From a checkpoint of a small transformer trained on Wikipedia: MLP 512 tanh GELU, 380M tokens.
Each number is 128 + 24 x the weight over the matrix's rms, rounded and kept within 0 to 255. Layers, rows and columns count from 0. Numbers have three digits each.

# o: layer 14 attention output (transposed), 128x128, rms 0.0434, rows 59-63, columns 0-63
# v: layer 14 attention value, 128x128, rms 0.0531, rows 60-63, columns 0-63
# q: layer 14 attention query, 128x128, rms 0.0912, rows 64-79, columns 0-63
# k: layer 14 attention key, 128x128, rms 0.0783, rows 64-78, columns 0-63
o59:143151124112131115106091148149125115144161139153130169103131116100138127115124101148132134121148141130124149103125137138089095091069185144121097135121130137141135111124130157146114145121115144
v60:119105144114138128138116119132137150099112135146136118149109140150117132114133096118114116116151138113102147154120105122107126114116131102141149110139169099171134103150121134116092157129146124
o60:090150129130094140092136162124132122106129108129109141115109123157139117154109153146135145137135096135147107105143145154125120149130110132135163159107109140100157155086136126142148141115121145
v61:142154115123159121132154111128113150114119111152105153108119100108128122125126163128118139096094141120126127142121114126127152113108128128147103139145152122112127162118124093121134128168121117
o61:084125154123137124096104113133150135147127160132144113110151136099145140116146110152135167140131144113194160112183133132092126144137131129080146096097107180134109109126129126125142094108106112
v62:136116112086118126092079067092138109097136109131129101140173075120149158127123125140138181129124163166138131119142091115105130158130103115111130155156120141126093113130085143168121130115131134
o62:139159113143124105166166168127145161144105102086131131107108144152106103150139138096144107123109085146098133105140158182119144074142146113126139091065145110126121114126077149117137125145130132
v63:113132156153087103125078105129086119131153132138124193123151116130087132140112164136160158137143142141122174088107109146110117095133147130138129124115109124124135159134094131155119127127089161
o63:146129121112155129187145105109104138146096117131115101150130111139157120102132109084146114126146133122153108181115166094125167147124096141118087119136127143113105120086118130129155129138185136
q64:145089088140110120120129107091130120102127160095128155157088188130147127138145135093107170189111170136083096096130103118137103117109124092181100127142183155120145142092108090144162118115139122
k64:131127094113123103095129106103142128122126128139137201104084143159130127179121144127148126164112133160098113130117111103148164119106113168221104146118137147064170172096139128146120117099160096
q65:096154121090130093113134127139157149174132131092164098145130132144170128133164142147126145129146086109080120196112136128118101094103141108059162084179155088127153114136151140135135121089163101
k65:084163163108101114097091113160128133158154150076174071131137132139183134126125163134145124133153110069083142194137074170032136096137104145080155097159147187119139040155131134173125166086131158
q66:169125083156125041105139068094162166236155173109148121133121129051082157115142138148129174158127148150124139137167159146147134108118138140101150117114133100092098128171118113134109087150129128
k66:138127100106088084101152072104176144178169128084169147094108214070126144128104078125114109175137144110144167107129130160149118115086160174145137147079110098134087087192117148060071079137118121
q67:090172078052135158127115158161154111159129153083149086132169075125067147092124189172137142127095124083117164121156175085097050116169144170168088170121159083106119112129130208127089157120108161
k67:123170132103100110125083181119142120133115126135162082146142130089167140073119126172142131167084195113132090106160171136158087151123110170111138175110144132143133119095105202126132105083087108
q68:107127132162150180165057124096136165101075103124115136095143130154087099124108108092121156110110106083119107091108139112122095142114157128077119140183145117145155180152116100144144179117086143
k68:117156121197115148130112175092136159112044149150145111078146137162099105141143164122111144131125117173108095127122133168103136145115120122080132163126117149102148176092115105155137131070097132
q69:167169147103140142154133113126109140137082102130108143097143180100131134092168109124145109106134127144140153141097143123120175169123127149161082151130050154156089146082097130108141134161142140
k69:147180173113200151137152158115130150052098143104171079082115145106108134082144078060117100097098122110122151092076164130105075153165154119120094151108052125115094105095094138137170124128154139
q70:102090107094112147104130162139160079136156153109109109146132149113116162091142130165106092076105174077117092124130160117179123143119149120134098112103213176063098114158156171139149136115161097
k70:131070137095121134118124140163185125179156071122123130144150185115152168151114141224157113092133164097127110103113092106165165148095137136154130062096138142051147106160141180157090101132116120
q71:099147101107142067149107136124153134184136136097109104131181177115166154076157108147143120055119143067138182134093192098130123120146100117083179147066107119113096082118132160163128156127064083
k71:135104176139150079124125143139145186097101111146128142131110205145215104125148120141146110115173112120139149150139240166161090130105129150072172102099128154065128105112097144147106132132092078
q72:157096117154058189146108094093120149120141175100100157170127149143164129136147107126086109172105175094203122143139131079092161125127160095141087113104119121114101141147070140089114192110166082
k72:089158177159085109123152131154109135123110108175137189120098140146114130160122109142109134162089128117198114149164152139123098163076125149147134102135136133058116133086093139132125112074167156
q73:127176109178148080117079107157125155093087124119100146134113117174144154158096161099154144224136112096140141145136165126142089150095167160149153154136102161159137031124133107133168161151149116
k73:148174071103155094116131102155129142115130134130043133110075127188144123124120152086172143178099108126125156085112169144175081102127131112181118156112148138138099072122152146131191237145134125
q74:128109081138088125130214123135168143110174139107095135165078106140132153148156123148155192130121137106034086144158115090135087110182156118137136149139139077108136132119132080127050104180122136
k74:101129117127059142103172128163141094100167154132163158118097109114141110177169118143139130188125087122118103130149132145150063125116126142121141182170092118118143197109126144117084061140133119
q75:106117084157102130127149123101188170061105179171134119104101078132173116125096128110150137183153142101157135087176145178134128119110085134145096109115162189075123093158107144124124095117157100
k75:126105092090123171136157062120169139116144142126086138120107096147087138101118115134114149120161208105176139106105107140132115126119093130125073128143173095111134116162138117147140137135108117
q76:111150118141129132141112118118168090148171157118144073120113111094190095116162096141190187130142129087128128083154132151154146123118138173122170109120068193085149104100190118162113116147101105
k76:118140128089157148143077074118155074142146131147174083095075128111158119150119118160153185141112114028112172089160155135130177143179183112051125125097121139088186155124190122168098077134102129
q77:142104148114142113124134127164112098131177130146095137138140120120123102140208162148215155156101120117135104129104145084132116122165133132153095088057133140165165150135169094133143090134161123
k77:111084185086176134124138149155153119165116145198149097120111139030172087160136156137180158156074028111106120135154165062117124134165122152152121078143154136156146144121181142103090082118170097
q78:129148104129112128114160141150155130105119116121136117156146124143140111108127083105119114136092121103091154143104147116148109071161138129097103064154138138089185146088154124107072175118124103
k78:172176063114100101124120052147130146116069154132159114167163125161213129083166080148148145148095101087127180136146100100098115096149132114122152113157126139088185118122139138142127185083118138
q79:136147154156088090101205172070137139128106117100127102129087119131111107135114112152096157186135073103147140105114195113112119110104125130122081174132138124129127138029095129077136114137129170